{
  "d_model": 768,
  "activation": "swiglu",
  "norm_eps": 1e-05,
  "rope_base": 10000.0,
  "attn_scale": 0.141,
  "init": "normal",
  "lr_mult_qkv": 0.4,
  "warmup_steps": 69,
  "final_lr_fraction": 0.02,
  "batch_tokens": [65536, 131072, 196608]
}
Each number is 500 + 50 x the weight over its row's rms, rounded and kept within 0 to 999. Layers, rows and columns count from 0. Numbers have three digits each. The size before them is the row's rms in percent of the matrix's.

# k: layer 8 attention key, 768x768, rms 0.0303, rows 547-575, columns 384-575
# q: layer 8 attention query, 768x768, rms 0.0303, rows 548-575, columns 384-575
# v: layer 8 attention value, 768x768, rms 0.0333, rows 512-519, columns 384-575
# o: layer 8 attention output (transposed), 768x768, rms 0.268, rows 512-518, columns 384-575
k547 114:489478593488545457525587471515423507452434586511445482512493407569545488544476559493507460575530497549484512551542508537448464476429436483449552492535457461558506461601535497513493445504578538561508545435406506565446490502468435555488500469475488454440496502526467479494468553427508573505522488524424611417563557531524491526446448566465482449494497444507493526506489559554544552417560576468537508470513520526559440424566489480525520497545518461528571598450557504517417582526431449403489473559585464528496551465566492534569525518398570552423471474473572462457518498478490514599
q548 104:483543383537490506428513398453574565605491455495484528518485575486503503414527555562463470553567557523456451456539486491499528460594512494524444448483469549386453542524553467469457481433444434434540410506598490455488392482385475450460389568478593463439462530536555559542472471403435443539426523498543519592430553473619593437465446435452471504511507496427514478484513473455520509442459448524494551481513572523449531452550475369503567589551483432522510556483435473524418507540488521542572574482497469580514524479572452549467571460567543464514502480504498504543486508502474523474
k548 110:482410498598554562462379461513423497537569599547482430484570502513441481530448582457588596450535487502449426558505526495432510461592490447459506490456445581487432500508525510420569480531458469550477478524447504534444521570540449532343467570485546531410456435527508455589513486562509545436546582508379548603506517474576596477489465434481531494465508518496643466449542564481536569448472505598536506442450510451553515413513537471526495554500384403479497396434493535510525490373452485367453456583563499552495484373474481479565562554396476486526455436400489469481503391496559539538
q549 101:514537537505473469500546501512643574495508583585376453522465527535490500463541500454516533431479548575510532600468460488545482447499563516436484488472561527483491582565575546490572559544436546409444436571471521535506557458479438540512490485568498463410495583472446579489434385473541537445450464588508498540438378426484409490501552458684475550474566477602424455597504542459468512542435435521432335493541451410483469466511481449440473520588415403523520455514529481400499597535488532459480524492554539535525562513509510522447425573582413490503508447562540494528446467501515494521
k549 103:514483538443534482479406464438562448444539461526481408548531465594460460528556520567598602472537518545527517486514585553556453499547587490468418517544556448460492478450396536495548520501609535412534482499431463571539494565479466536502516464485437592447427492601494501487483520464515433573528559578478503522483546505584528563497499479524477557521471528479484494448479421617495520482501462508572532455482487575538542462486523509476497497486353522472532480501424592465542509420545435394578522539536535392575538506574534491627486528513522544451525588508542509593501470470581462482
q550 103:514517546487474414568520527488534473472467479425525467544533492479417541526564499453536546430440581420412495474535515539477539479517470442553408525520537531492535513480476447427542484501479593572492504521552593516454455456484513495508527564524497539534503547459513463520413514490519455473505438567504569557411487555472501581441447471477542483458458462479575584538501623573552499457455522509493422442471485476483557503451571542493587563489547447540498456450430534517482431517490444469512531457521575510447449395468396522472520395600468546485487441456453430507488541588515559552
k550 107:516551447549446459487409579493522514439567535559433535596595495433486504530538615547544464427529550560428426454562407566503518555512601467506520436539510519468523506456456467441556527566620498411519530456491529484591558541501517453507570567576484468514543513455447488461488456478535482503488538536459529474492530552506506504485559604468384517599523531481521550527504458458435455475489499538553416405468462478561410512379523419471534526490506494435509499481489435438443447443488611498475500495480458525465564513518558460480606612507481518488498395486517385565464444468590519500
q551 107:640534491444448546435498540524558493485649463493511501462502550480503557369475457506464534470553471509489500499509517492404572469463503513498602513432481526532401441507406472511427551509446438422469439490466470494560495435470501558504649507593492556433468555434546516527499565392492546475488465527473512557416431518480564524558499527480454475453485539523542495460534481494496468495478433529451461526533461527536512536534484410513440597528412454524482442525584515462513516485542581566444526416411613542421474462545501542462462582474527526480560555563490532485355602514429422500
k551 113:430487450522481545477512519482485491461444359486569591473481518470439553440481520547449480479561551423508427623550576428474511454457469483535533531560519527458484552557486458532514507518517525556516537585527535540548433530464483514572478442513538597558461495489663594514453454596435522562523495394558522471507512555518532494503533590535522492451378489483510494532336492462515651521465497577481454496476535511527527542424443475531575548482504472566539559553395452407517468542499487479465504472480588541528473548484518375465520566531461403385502449565459607521470477478367546419
q552 103:540565424414452485428575531479526498510538414552478549468460479523473474474493467541523586553449519407457530509494448473433486553474543552516469548421534587475560505526458478528490461425507449512481545547494541495533525487533486560376600453480529515486351479497489448553593512492611561577515427460502456475488552577434493497452611468556566434601456486556443543578507489439488450486448526513433506502586486547461593569389513556441583557523553602476501514501438487552546426469475508460495483583448536436452583556564477502587453477583457496494560508590520512408453532461492527531
k552 110:533487482477470460499539519507487503460494549548576589602535517472551472504499478528560557525519471483532444456525507519523533558560540450589535503505507421446569535461524547652466536486437519470536577503491457443500440489482532495467408456542459543497467516553526535503556446478455588476396534523502532509616552546514507466508577596514450454464534505511502520540364541492401513496386440555539510565557536479475483477510472561518442554538521517536473506543513519443483482503538495484491504494474490381406448537499550471460505450518565549435463559470522517637465524453495508415
q553 107:530488537478540448479455606538528496525503497515478456455401457521543500498400504490547575433490469485421610494546495448478560426509548512414509470449595513552464477503444552511504446559518507551505383419546571481445577458494566473486531551547509444467412518461525528493578532480490487544438532502507617487495461388478362552507531502508543523491562521491407512415499471541572542540439514531489450578586515533491489454523620517538484514498461470485578592573571564526448503563496521520523480545460594520462431530460541427504478455533533467456460545514489455493484513500372546573
k553 108:493460536460516416473471460442455514497473558447591495500551449478507493530500449493510498529580479443494497399477453514531495493598469377445561494500510476561458530465449476593556498496519392469529437420493470475539495460538567482605469415478492386442485517541557500475441445441519565514464507532522602493523539449427468512458544376591421544546497535445558496502504569486449497489540518597566511487570524655470498534482559536461560566525498532518501461479468499435539489485594559585533563503499500389482541566400492578464484590475563525525502556487428487586454488421472488485
q554 113:580516412442487541548546534416478550549512526502495544531497475549585540567524490504511477463451443527526546525465559534452452477444554453581570499483491588547439485526466534474433428575444475544454513505514445495519497488526462478486504484529492394431549362484570493531519485467535547457505419522448468531509479462545546483510503500478493411561549440496342491522560412551500488572571535465521440469402470434382508481575497513442414514557516441495419420404555562460496447479492489564510575506494521534501487426443469466465517528436516532519561552514484439424445446527523569517
k554 109:550491431620509472478497462514433522456537492419476535534468532439546477551504543425535383464529402546450527453509372567462565455463520459498512475533477475458523507499500598581525608515422493513546541503422463483548462564441503474488512528385511513564448477534575556518524571546548549580400525443529522498439516513464501579525398456363512550494555567511504526580426413584550480530447493468455472451464544533429549477565504501439520502640485401513462467503504529491451566508501497378468424536491490592576496495483501434490390506465529507534536508424463525492501503447543587531
q555 103:493453352451550430476516456467434562417455537570480555515468553432554519452545560461450553553490467478472511505465492480439553422480530481500425455506505500621522514472468524566376459531504510508415541497561558536526545439484444662510563455618451511488429466536524567420526439561435545472540540504473474485488555524553514502552553526526487480493561556574507445452501573441492480549639505506534528510550470515481525518431517440518617585546495530540468503521468437453525411519478478455580454535557489524458499493519515472451513476471612544485553546556521528428466523488459580540
k555 105:648465551379535430516471471566483481455609507480497490559424565539515561408488415586486438549519557578536511470486424503554548573461469503542474451473509492558480457438493441390485418514571500458407588524575510441539486525518492463446444528556551447513467487539615483475583502480475443495575509540548516517484536568572448495538564396557502464518382458513471492489426594502486359576510508587531590473437551464459477531480496572545392524391490431399496420585449452549645471532485580503535450464441434506486450506463522578531529430545527510504434493467519483521545520507464462470
q556 112:567504506527483491522406469494399541440447581503458487485414424409474594508523402559368366518449551500509424452568491513545651424478497492503501418462471500517550560457512605456464413609488493582457493483595503495456430431620595474451476496437491501493542447505488503497591427481409467474517482439499466492554517517514563521441545431450554572483542608449541523489518396549584549552576552513547519464513467421409513501549389461499437510533543430559492466484609558459479588436544506536478496418570517519559437320587460469390542447482538559459617415506470542499430507457480457521
k556 119:520483410556476497546527560398441473508472561616624507494497480488432583478588467537579530372570555550449477436522468514486525500412422557494570494464501532483426433362586519513463433516438489628561533549516432497533479571467467495522547454558480527467496540534445566492494490461473487526447490522465490546533483511506478458597526446544498486510473544478543389480482553510551433452455520466539520481484521523462505461515525495504587530473599633435592547512479442497532537501512493555436467499539488490472495462552427554455545514450520504558462507526450485466527496577529536510
q557 106:497495498587369476526463494483552508630462462507524484418513463548548549493467528555547474481538472496529501542557502537512462420511371476516523510482503464493508497478563499518452545484505468505498441555532494493476544502463432467495542510437438518466433448549543574503484517582539437491500596525494395500452500426484460550528424473502533484472503563436559554485585536579478483477454483463521522443556547420497528503457560388625504472462473539521555590538532451400501517524513475490459536530502474485487471543532469550474498543507470446495563523555471516484514442513491467445
k557 106:494506505477622517531482413443504522403503421513461476426482379589553512501498528630469454520497582555430535435466472488622569570477491541568548603487434536498459460518465493498435487498461434395559490484462521554459556391430538488472603477477510494496392548468503484475451592496448479445481563548546514470587403522585512457411502409511566492524447594441528461592481531498524487493571499520477486556498526527569537521530505387524544483585349536498511544556505562566554412509470501564573506487441428453489468494433431606497468539477514470502543549531504407551537564434553474514
q558 101:528560509439557499516507528471440536499503474538480514519516458538547503622455495529492506510468461464472510494570577615507535519440582505508442480430535521527462449489485529468449561473493545438530547415457445611541515396468489473492448522420458506499542509491461375548503450554501522516533430498561433479485598491594454565422498489459506413540546569533571444482443492529516502524568572541487578533465583442498435521497464518577502548509464477434411543571472540449468399518518553451513500529428486526455494419451473530455575466534481544427511405561426588485434561469428568583
k558 108:570597504514462528532460471469454494601444453506514523468579509561428485421567566522520523530535429484471445554569526486535564454486455573509514425518370539500526537454452458519554406458401505494510521485465451511407514490531432496451415512448501487503476478471553490423500415501472516472496498417494449560466525505460576478575543483502431426427559489469451409513488474531549485458539511434451549403654565468537560548518425534553395536368582563557524420473588449537463530461494501508434586529517525489505489520526462490480532485509483488507503560481425541381507595468508495490
q559 113:411521557478570490474504455431512524491521563465459488590495468470587489427486554477565469489574499476459524475559519449582547415514474464545559457554498466504510566573458462580364463516542497470565484531504537411571566534552537543526477597596480490484559512457457449574527422523466629387551504505438490454433563544419500604537532472466459514522569489444439466546445426473554546466447509526577458456518512534467557486499394557581534467482473516522489358458589533469485453478474518566440535521501497462490558480423574526595472507494560457511525452442499451588574517550513580467
k559 114:497504518447521425446494490472565464542523443513559459488489555518412470564450563437514527513512514475553507504477496537596497523450468467506520508598467464524466547528445535534532532517590480531522475508515621510396534480436479459531408449392532535545471484476570351458572576500429488558610479400446530478435534494540553484465474465511499460410544468561449578554548530534498479576578450399497463446478420539443503430506497503500517493492458498426519560543560591490523511465475491489516458506457540477539572544513496614459463501501413538453511517525498477447474548437432504433
q560 105:446425518604471555501456558575547467542575454497533497535548458470486512387539501453477460388508602479466564500552384565492509446538487510438562466535543427485477482502533496483443531403464399513457456515637578588485469443455450481485466513517476545536502584602610526445473466463493517401501480511532526472566502507465494497498491559514473494508553477422498494548527473466517391448513453472557497533552563483541610403495470499453491514383573468426517531479476481500523567559476434522499534497532596468449571456487521497474485540491535402537487493414561421531495576487432506501
k560 111:402391530611483540491560433538445541507575450506458369557480477541561524471442508486468452544493506502389442522578522400394407522506519385496576587475557517495500457615566526485450522432462527581519483493473458506386552515577489496540522484444503578480405443515540453492463506513555490482480492462498567503516532469447460535489470483575554461505514521499482550492433544604414481558495501477468472541444591466565448496448603549420410450526477493527541563494497481500538521537469503516474488496451482553379510451520487544508451483450493453530570570493541545490499470544578495542
q561 106:456523506511508534555549516514394552581558417468548518441583564494476547515484480479585482508563455506525528555468535467495478523605512483497468508420469449454568580583531482555498446511489464525528541501544512483478567556489573577425422508502555525455549569502534435486436534410533565509453449467478532410486510398478514580485514601516410435516479571488411487519577546525457476500407424491516529511509548452530533576539418581552496500438446523573508524502543456456540481534537533491541460467482497532495484530493459457523533491509600494553423511481545485497527535534429469465
k561 108:579530493471548558481454614527451503577482483429540418409449510515509493459481406454393520413391515515440424483521436521447376427590511586558493428510579570427545515602614508551482455470507502450568507548520499439489451433509460518482454450456550533453457543483536551529450406383551517548521512477572443540496466450520537443462405567461411451552478511463499562455538453458431530463533504482596491453546459498479561534546485501504538527557431449523420468415545498496490478442492392540551565506498434458641447556585505511441506432453466482471575509560572524469444410512554501571
q562 103:583469553548524462530505457503501421549581478493446436535520568545500479524482536518597494505510356525555472552429449503441463504440448503502574501505523461481558480423512504449539513520470405435491503455436412490484493528405532462563553481496510494558596436565480515388470563481461474510485456498505509367449471531498468437435580477472444495504428400426530502480436496482566595465495520470576550547495533609506537554491536463552413523473412447556467535556548434515606503525440509522489456488569459455490410560523519572418469515560549512546468491510497542522475538487454528537
k562 106:553542477533504497525463533522498475429526499490514482512443446543528524430524533543460622389348542523550446532530390444547467463499434467519441488490581499514518520384502460483574551446461513493495520433437500487559562548602536455506544510568515515429463502452564460529441527473626526574470548488543569529516472426474463586521549523517490444382482494497480479527562479440547416481557521534575495541501463531510636587442429442558569463541451494426468505444384476399580489500532650495476607590401496431507434460511536485472486545540420400469546500490576479513476434565464468457
q563 109:506513434519536498471416531503452522447562466504528547477371479591439467505465481458488510467500458453574527520500435520513537429512587545490483547430503467509596550484510551481490577473505558495428431401523513599505469472592416465565611485441497478555497469534498595462537592402443494504477449489568419500570481438440536456505461477606427527440483519473510489597479475436481451466477408482400502580471494462373510595435522538504522413468546522510488495538558529452540544488420571461483461383487603507451496484548481452511530542477425533530561558523509446517596526419455498574
k563 110:505487342575468544466540448441596556523490523417428411517494507373455501520509577547546388483437472493482542590451562520558450527469524501490513441480431566515539511549530442499541570509422494485426488525483515474467600515490403507528463553407467405475544506571541541535491497476490512538517483443540513510565554568471561502436471597507464409504503461501444479519523505468439500506473545544401430535500413504525644437568420527488509494482512506450453411520518590637449492563567480413463469514438525528509460502585442595482503479447554537475430609510508458492512452560509573461
q564 109:537554533471533562460467503508598430518418460484462451418433492522484519520470487512533571465513506458547500518506487477458477474519416515475563504526484498534493491552359421508525417464508540524523547568492432552488594485618454591413460486437514545436531526468554571582504526591391445555478575443497422559449532571536560573502511486500569511530455538501422538500505501490552497465483480444384589525476501563485412490534536576514359613439454557455474428579528447483522356479507532564422470490467493452507465536531422528535436582481537508495452526502498473481541502618560452497
k564 111:515458612486546531484432394542485521498457537479566452448572434471472494507468349550471463493504372494513481548500497430460529487496452498417512474522469470477558556463398477511505531529532491519411531349439456489490430460563564537526556534460463580546448498521584514571459581496544497542516474469454550503497440444455471522468495346464456527543616512485469483522524497515543518546486517499426510545559535551492533526509565501508513526544478570480548471486508450616564485499495543449507434507441477488589485624398528433535518490568602577443448527557451492482459560519412370520
q565 110:577425489567417549519495576429506502436457418379555403549388495494378455415490479437525471437498529568445507590528422457548434514530481499531499499560465464517571470589523550466540474443456547595502499593492524453505491536578448588589500528468552539525526477490529508515466483485565552479493425566402521544477554425508490474551563469497502495465482425531578498583407546565510408475562595492458591449508569498422575492527482547489563533454438480435599502471563455485588572527509485611475504454436564619526526488489477427442575438450540479498427569462499487490503476486460507471
k565 119:586497528563494535582427573568465486448484593541566488546527433555521518492470389421501503511486450555605446486467374539504547513528492501580469549438550466539490465506547535522533414559539527503455373408532467411475479412485527546552531492607487518455475548428464571423507527502524491479386440506526529543446541527567479409485589506518476388447453575540502432493421496501560463508570520555490534671468569505539493440480479538574532473467617436514513511555440454480460590507540554527421495513538518526491464471443455600394540571484554455452444508531583547579492576610594486494
q566 108:478526463605458497482504495547539427462523446483621474516497508440428642566473525421489458471457544575571558484543435525547435523533500432566538549503536540554529442565465621509428405516464526380509543510598521515479430466454504511569439500541384583478425498417494552540466455485541458455390500565480491477475475489549546540560438540526518474486501502455563471473529472516587523543448461575532441445555397488531547491480452423478424511532520557548490521446491643375500555489535533493466416441596519470501501496482511445499477489550412486484489542448428506492557516442400523562
k566 111:535471523491427568489502471564461430528476558577482525531505550553510508451565449441550418521403534442549488535528509509483419514550504516536486464486455635419401469596492509521467439454554539449491618553460541463532401434493532548571420482525551534533522526506496426470482538538486418499448464526445451542484445498537521388536477467473490535476458475412568497557493434463463438495476449559434441490503510533462562515467482449508600431449531520647522540469588413440378428494490507527430543488559473494518391570570500541440447469526539447620531499445466506478408497576463502534
q567 108:478499478498578459508527507561478489479439570629465476525417487494497514456526365564520434555539559494549528443454504466485486531597559442520569556457528535600590447562535473485418460618542538511500503456552447385412424562474492492519397411549459459546396475556609527469501574555427491496497528523591560560485506507563526497467460524490466457541475466497506389516466419505467490569531491496569515533585485516491441472509553518527577526461599582576511464509437479463502451481452572546415468496437505511540424457425509440503445481464517546473513532451480576534476490440512593393
k567 105:582438522502523509483460527491448467521499490483454461524407462524446556491481500483554497532557503448538559551503573522465526490475530343388478491494476557500482456471505508498472412517491479428537453587487539569470512533483555421461478426565498468535504486429472508534512474526469508467542482535504482614542504415511599435540516565461526568517556595457478485557460504594515467539409461447532560521498520459476443501513605527448542369539456545545533523488476506509557514520553479494478512479457466453485515425504516583533498502449486487563504534532446474479530370412519544549
q568 109:442591446596503472433601515436518500456449502447567495555435497444552417509429537556487533414457491464551575557477487484486487557465573511348441448538510484578461483576458431526501529575570484510488499450518509492491500441547478431590421580516476453554486488490507378431507493550554516511576479463465558530506503502532469415493555480539563493508521474468537442568499546493589413515401455536532499515568607461607489528580531506582509533452468543632575526450502451568445418481456453561438536493408507511491567489479466519518459440483481429547463499443466452536553492458430581522
k568 116:413478541500488541489545437542514528510537468542562492437432481517454381429541459526433476445520515398418479549394506431474474497530513558437534502476469512514545589548475473486381556459495507585559504478522565477488488528492579490436479528482435441565501499607512505565501419490477526520418580423554611515538431486511479508533511524456462493436512516485442563501465521492501488515431538572451456528496533462491533439627582569428574415484570551608513554538456481536511516465458455470417512541554548581433536466442434417392457523566479479475501546471519543445608527542388443532
q569 098:448474502510559467468465451500548420577524574513510505475439439509498541454503491442533441467550424519504464518466381483575567562473502422488489446470529453465464549494486598454502443559520490513520542448517526495487483477547452414533566524438504505579529554455482460412472507577413533462504467422477512498538395606430547455507535480593495446519510423527474570456462510485407490531427449493404570438412477460427541501552511541423482480459528502425448569469476478562428534506521470451541444549562510501518565571441573602505375447479489462463589509474440505535456426567459445462
k569 100:448482597341505470535529376458493442514494462499548531529552491417592484388487503472390490535473498480405521467456586435488541438532513421527527574432560578514504483469461444513449468488556588597470447572569533488526503562499483519550524514510461428581494518465484516514506574511491482477551522453396488570534541606487471556495494557554496570526525549397447522454502518478457497558495395407400485465551533663478373554524490512521409471549525521491574516560466519461434425495434518519462451571467516514452581562619590551557480523435502526492431497601498535425528564453453371521
q570 108:435537494521464472547435482594504442525397529455518541502526478433458582564497524570473482471470575595501420518446457580430414527509557504520585521497606526502520460479453555498449546457520492450421498481536525542532460553414488498515487492497497510435506527580388454502545366501536516481548471494502492589520524491434533542530480513481496529585532405461475504586470541498561480445500515428497380441486461486473489510514405613487480516511457475481515527441472599525473603542453476545479419537564411518565540477434494548480444537507453496569547435510553503488491546496529500475
k570 113:562466485541584466514548513455499541531430499563528525626423478554480534553402506495497516508520480479524405494483463517403577520544526482540483579468632545447477492473461566610537491639467501515526563502501512444476527514531463511523511587526490587388476577517573544483483526498529527467526458518575468597438505459427470521489574414497544555427526470501446517489498578461576482503453541492458487366471535416381469556528439511575505532376499513534495502506552474567426556529431427593471483508452503531514477502442551499490513462523423527426528616532482514421536602524527520519
q571 106:540537525485550580506535393472556518492492574409514510567512524587552466424481413491517428539416499438510609452433523583564517424532531568500528532507451534570571484500480571590492475495486492481598511475388604519541573517422428475486465487459428409434485558585441492502621390524516474469427426523492461505525525426479460517423449425422549477536589462451538481544530552453478459528457545428503515499558456514545493554456465485454484607516491446484484506445528464496551435593408579504485561500471440504508640500525517545472493547560471599488559475373444550490491503374489509428
k571 113:608592513590492546477529446555523461487467450528493410471607539490622558562486555587583577566578500404513457478590455515446496617444565554528489505468435516548460566470555528534574509477407517521464425437497489566493484435541533484522426488489496539560606405479504503366585507433478539469574548452501611502475501445556490536538458526478510537494512469459494464536511395447506483482468446552549378484564528509435479493522496422432461488538437540559487607476579478468514543528495466453546518518480518475487491466519444441435510577524399468437507503556528565462558419489523494514
q572 107:497469551571471557508599530403521516500473563443494515434545483556498491377474527471618449460479441507550487424413505506428477443499559504449510549500566541415511600528512452530459541500496482520572492547582481462458547569576482462499523541536560478570480464547470595358509413574468480492460545541454528417457474487525508487422414502462473469547477488490543474477463468526443467544495492533441525541601489517555552524446451502455504537483583544495557447497444552600522589470512460537534534524441522486468509404494508518438534461442500568479475486414513386504547510581465524484
k572 110:432459548511463542447504372535562557561606415555485500493582501484502565419543502538422486561474439462567551498548438467470433498453467560544595418477548472541493480529498422441547458482447520515516488467469491565453517573540521497540435527513536590473480473521555493455546509526544544565500566486571530529513444513394576515486489539503536483489487450537522499502547445511498398500490558517416479438403478520536517450567528539390501424529539552466569556465502562476450514491565486503480458473394507557410528488491549534477396487454472393466539536459479401419462471516522532479
q573 106:477437564425571515480485530473474587503570535558557528500445500502525521521452533392510541437410433499514500473541524483591394502425400397500496438499461515488474482477545551649506411426595444420459504510414437480496526418514567435505471518511457449441530496484446452483465428555547565437486494484460587587530494550470500486518540485532553415515543490505530442399491465475632514473417597518440455550586499476569455532450470528493546414590558516462501494599527538492505465526507486493521591578492521480520485548569499549430493457479458444476578450526519367424462453495459415514
k573 109:456574468562447505477577512534522528397454479472475480469470467578570434537591575517530568628499526459467458439572533442522482600551480522515441478542510436562507524436470434445493445437560491552500414452483449519451473494442538529473483495518492380485435451575531486502566541466408480416517421504434468433502523601475527567517536522441515460522430488437520485508500425464504556480473417470407486445409553437564543483444488494479494528488486495560516464520480522555459480478556473467494449402476507505435475561481430513546506515481443463496533470517538411423513597493477503478
q574 100:619553450365528412584565557502480536497472549494510464495484441484477619509555551562554442526427481490519464554555618553489444471497460646514527454448513616464416486504519473455492552476472480430505458409412578589548477443424475509458486501565534381475478516499510517484500558448518480458475503517497528430499545549453526482472506420573470394559502446522435566487473528490428420555497569406520539542457393518605478457534445532378452588465594480506556474535535524485433456496573485475564466497528513637529411470450484507583458460583445599591536551443452526491476477472521416520
k574 111:594465509551533546550434621472477469515451513503470484532485552536557533546350580424513499422466488480547520464600543499383431512543513468571579461496506468498380461407535623471481421525520476503536492471431494579420603412572581454482471476526458407414602485473519506491416534517418525506621533551490534509476427532416524536470485592511401595563444527470449530538395467465458492523529578496492590499435515463470531566469564544546469538513459464407601451604499571492562515514440541460467470471556456430466487466507531519446464583440533464498509476549512479551460504480633498484
q575 105:452424542471555481456546510372500356465582560483543478448460499480524487592483453504506433518436589420444464466506545628370491501508487541501498506488481436534381551508442506560585521554404478602544666500510564512508483547427444505444482493538484466544377505397536547591559506488477618524387533504562608457537517423539460515516467422522566523458480506428498475532534537441482465467517420529586607542559523526502524586502478530523435508503474492508549513513549592482412387481479498514478469417410526479551502507496510490549493577480501612535526496533504433462473445593465557523
k575 108:452508456562428425481526517510445455554440474484481543474535518603533552441412517442438421431505603486539453479526499562466512512585605464564482443561537466522416512491493511565464488456458425515483476422516530508443567465510528385477495449502407508477568499517501458591568416525575502579569551603519501570459575546472461488501548423500538532565532543510419506539566493491517431490462494531494441555514429556532544521450509512520484490501517468520525561537532517483511464492365520527447510489460480462455434390393616447585424492460430536533522472492514510618578514519547513434
v512 090:582441594458514513522458448501571568595533641521561442452518573426548445470520523447438485469468459554475505543495522522403580513487506517534483459523535423477400540506488558469428492519449528580546500415465537452581537482465472487541571417570452501485476504606550550486488498522451524447525520513524485448454432486443545540516567519479527427551492539516537458515489528424466548565517436530535457543561510616592444490516478549486436535460530526600549477464470530430544473537560561513510558549469533477517491420453450527579461496476516339385593469464457507489551468457454391560
o512 100:535492508538447529418614569438399555572536572456477554399521472445434549510426388437521533546468478480457423446523467428410502491467559480595635536490512509570481517411573461442601498484551444480558513530484534578454531477516483495448477409506508530491547468513516501534553550549495505430531521551445468482495462499500480478502404449513469472522442476514535493357404481588502485548530489514506550401483507447497448472513502448483487471467635482533557512402463509520494479511520523448398515427444471589501527479470478531468489486507486448512411447510490566496490582512563558522
v513 091:458471479427504452539554489465504547539545489586519398527454513541530600420492499531421551539545405399493433573515446420465480450512502443489495625564539561507449589455511535497538457589476526433481581568515546491576597454506538523484552545473467576503538478498537524456486474510627451521445577498498561594465477531532515443593476497555429553410486445484553499482533489434451592503420421533561472494648471510473484496441500527428551479455516540502485532571552473527535541478518542473456516485450522450538592456415534462536465459533601433506475470543477410547474542482531451361
o513 103:546482600571547485469535513575465593530558525442441564586504481484545411507446476535595472492514463497530463447556486526496496614512508521506598399444472533544450559470467470482523520384530496499561465498533475509518490548568482600472527454510544519568533517436513446561531476472495527408364592456425515565552486438499495509549520482622505543407551501520512445507470474491478499397513485532546431538478481513477627461520587537537552531501501490485525528490474529481495473466516413495499492524508496463391473458607469556472463506494511448515534561516549529420444334569472542509
v514 086:567495549502486483558520453532490440475552514454482435483498620505492616518537521501606467577538470538489542493524449544512443560452459627500511492438356595471555425498496494493464446457421458440505473562453470476494579529493503547504547444597503455518495506558571474511540526478420480604615487493579498536546517580440523443451507474571429440502525601459359532451475505551560475496489453482542440521498468498503504592578508466473539514469479462432511540546628463449466573510492475479508492505578570546535525493548618496479456468479535418589530524562557538529469394501529373469
o514 100:434521608477414495486496509487473426516398531609482445481502521518492483605436446547444532428466449512525477477475521436501492438553491451450501514435580469505508517454552444518535444429473382504551570445456437574529405549549525446514567424463483582492482583459521479456476555558481476496484536549558566570473549521538482556477475568447492546561478501551466508522433378461464497480454471510488487565600480422481466471399467473511536424482473546521509441578494533551410561383508526534559585522633513568387522448497506481506566557487580499529510559516540456457557537555496466409
v515 095:560538506527611461490466555496511513543463517545491495577470522497514599481412398588483486514462479546562591553462545521509497513535482506557469440584494586487553479475504471498435546593451492471483465557471534487538536506450439552481552453483496538561498398475494453507376466535521545527599541442457571503509506507489476513466518507500446410425509572422585536530576429438528522555497414463476470500511423551491488460561470549476465499542471561484460474466495463446533538509477515506456513476476463478533537557625451448498499516456449444525531630511474367504376531490558419489
o515 098:550472540438451503549520554522487486538467486531542546536483563547551460498538540536478574516440559500529428509491496435463577592446514449467423549513489512462585538480433400524528501472515447438493484471538557543473538449464565539498503508474473488501527530442540569469501559478430473516439550476564494540516498552470511475451521494537433535454591481516555446513459489512511417553582540536479434456521484542451472544450451416546526603472454404616443477367553512535457466550555479425514436501507472524482451529495427486473572565512532562488562478520417442498509421389496373490
v516 099:534495525577437537640496561436544538459498422504506399509515525452415488502430485537539400583524406486440512406622483522559545506504497490443523592636426505526524419544443515542550486610576500522592463434564448562503536492429436510500515477486622480467562460435588483443505440607540576513548490427474458463462454505447484531585517508561449496458529505481495645532516504461539466538522586407529467555530471466437449430439509547497504497501506463459539503512476606473580540413518477496534477473450520498556500539559519489474495514492448500485530432524490498526440528550497396545
o516 100:454518571503516427491516493586565541512500586510509539510465461498568467472472494404443449500542553460472469530552591491440530487514492490564435492442535515467476560574544558527538545518496535442554439422456503440558550490501455525445497484467450544559458480537466473468419470524526455507474450565593502406513511430526530464467522540484484465481534453459566523559510567456498412534397486527543516467474543481448469654542533538598419507384524477519580453407579518497529427480399489525520548530497500517509480499432590535594402436498438531527607600564405564504435454544460533546
v517 103:536504467376529400525524549495480497535508500415482453516591516440430526536576545486511515469530445552566498638505460529501447494436458466527481458523485480505495511572509548453535464453545629487548463411498558473554493509507428543486492455459501533410536452443517456540465498517548478506544442476507514484529496546438530541534468429454425462474523540489577429535493515500573509503452501572540496547566525513467478502403381451488494466574568511466551435592501438475584594525574528496489440484521568518537427545469507436511537447492561480491476567509560490512523584512492561574
o517 097:518514485614491554511585418461537511458549587572477452414532471465523463493464503535512446465451552438533504466500528525480529527486360440570511547479472368414472495530533490531475519388438519437518439522551413555438483522463464566591641468529448437411564559448540539561512514477533535484477498438494440541334504447519554502488501527398396492381516514476472556494546561411514620598547474518461494427522536489502548454492486482472430474374435463504467533447541467481534563432575620548530542479414548458486428494577457551442453479610453516624540480507488536502428479513460512567
v518 093:403439535496571539532622549452506504443482437425502386545424532524588429422517550500481413568507592440577560516535602447501463531540476499552497458526505506514528528469534513479481487472438443501540542547483476535457525533528427524487484543567425517465519540547569490477480515488506492546444456548549485488433448515466525558426465571433463501538579448486485375500471517493517452541488466445459557501559601454489479416457498508436411497399456531500555562530558493500569509530563492570480437402551503477556447452545509576391537469461433492544488444432528457391596526542488512500
o518 098:550451475449485434547528626519544533427425463480429545445516512452573498465445490462497528487493516586450457511345516456508539477586464492389515436570449474523482433503413526540577379498470502510450478579449560497482553507492576518467541536479539546561443545438465555459448436539433580617519533524429494561400479464461529504584554451569545476482475492495563558445428488479538552376489500518482499416482433488533452456494472603438528572504586493569523372478519608439480552442439516477479530505436495505497596502481455442507467497626507538528532482505427482474355493538518479511
v519 089:450518458500514556446526511448451580464476544497476591593463475549463517615470509503510531438468483435604419430569575473445546492513514489418545484555544494497536459399516482410394513446454495410493450541588439479477541553490494473513515539492486459481518529563613495502546473500519460485486503566403427433436518542463542446546465449593487566501465552536449460580424531458448483484572520518492566474531425462564506545472537520438492536460405520457490423442486572495664483442465450513602545524552572514492475364455483491425476450471457571471479545495484452505474532429557493525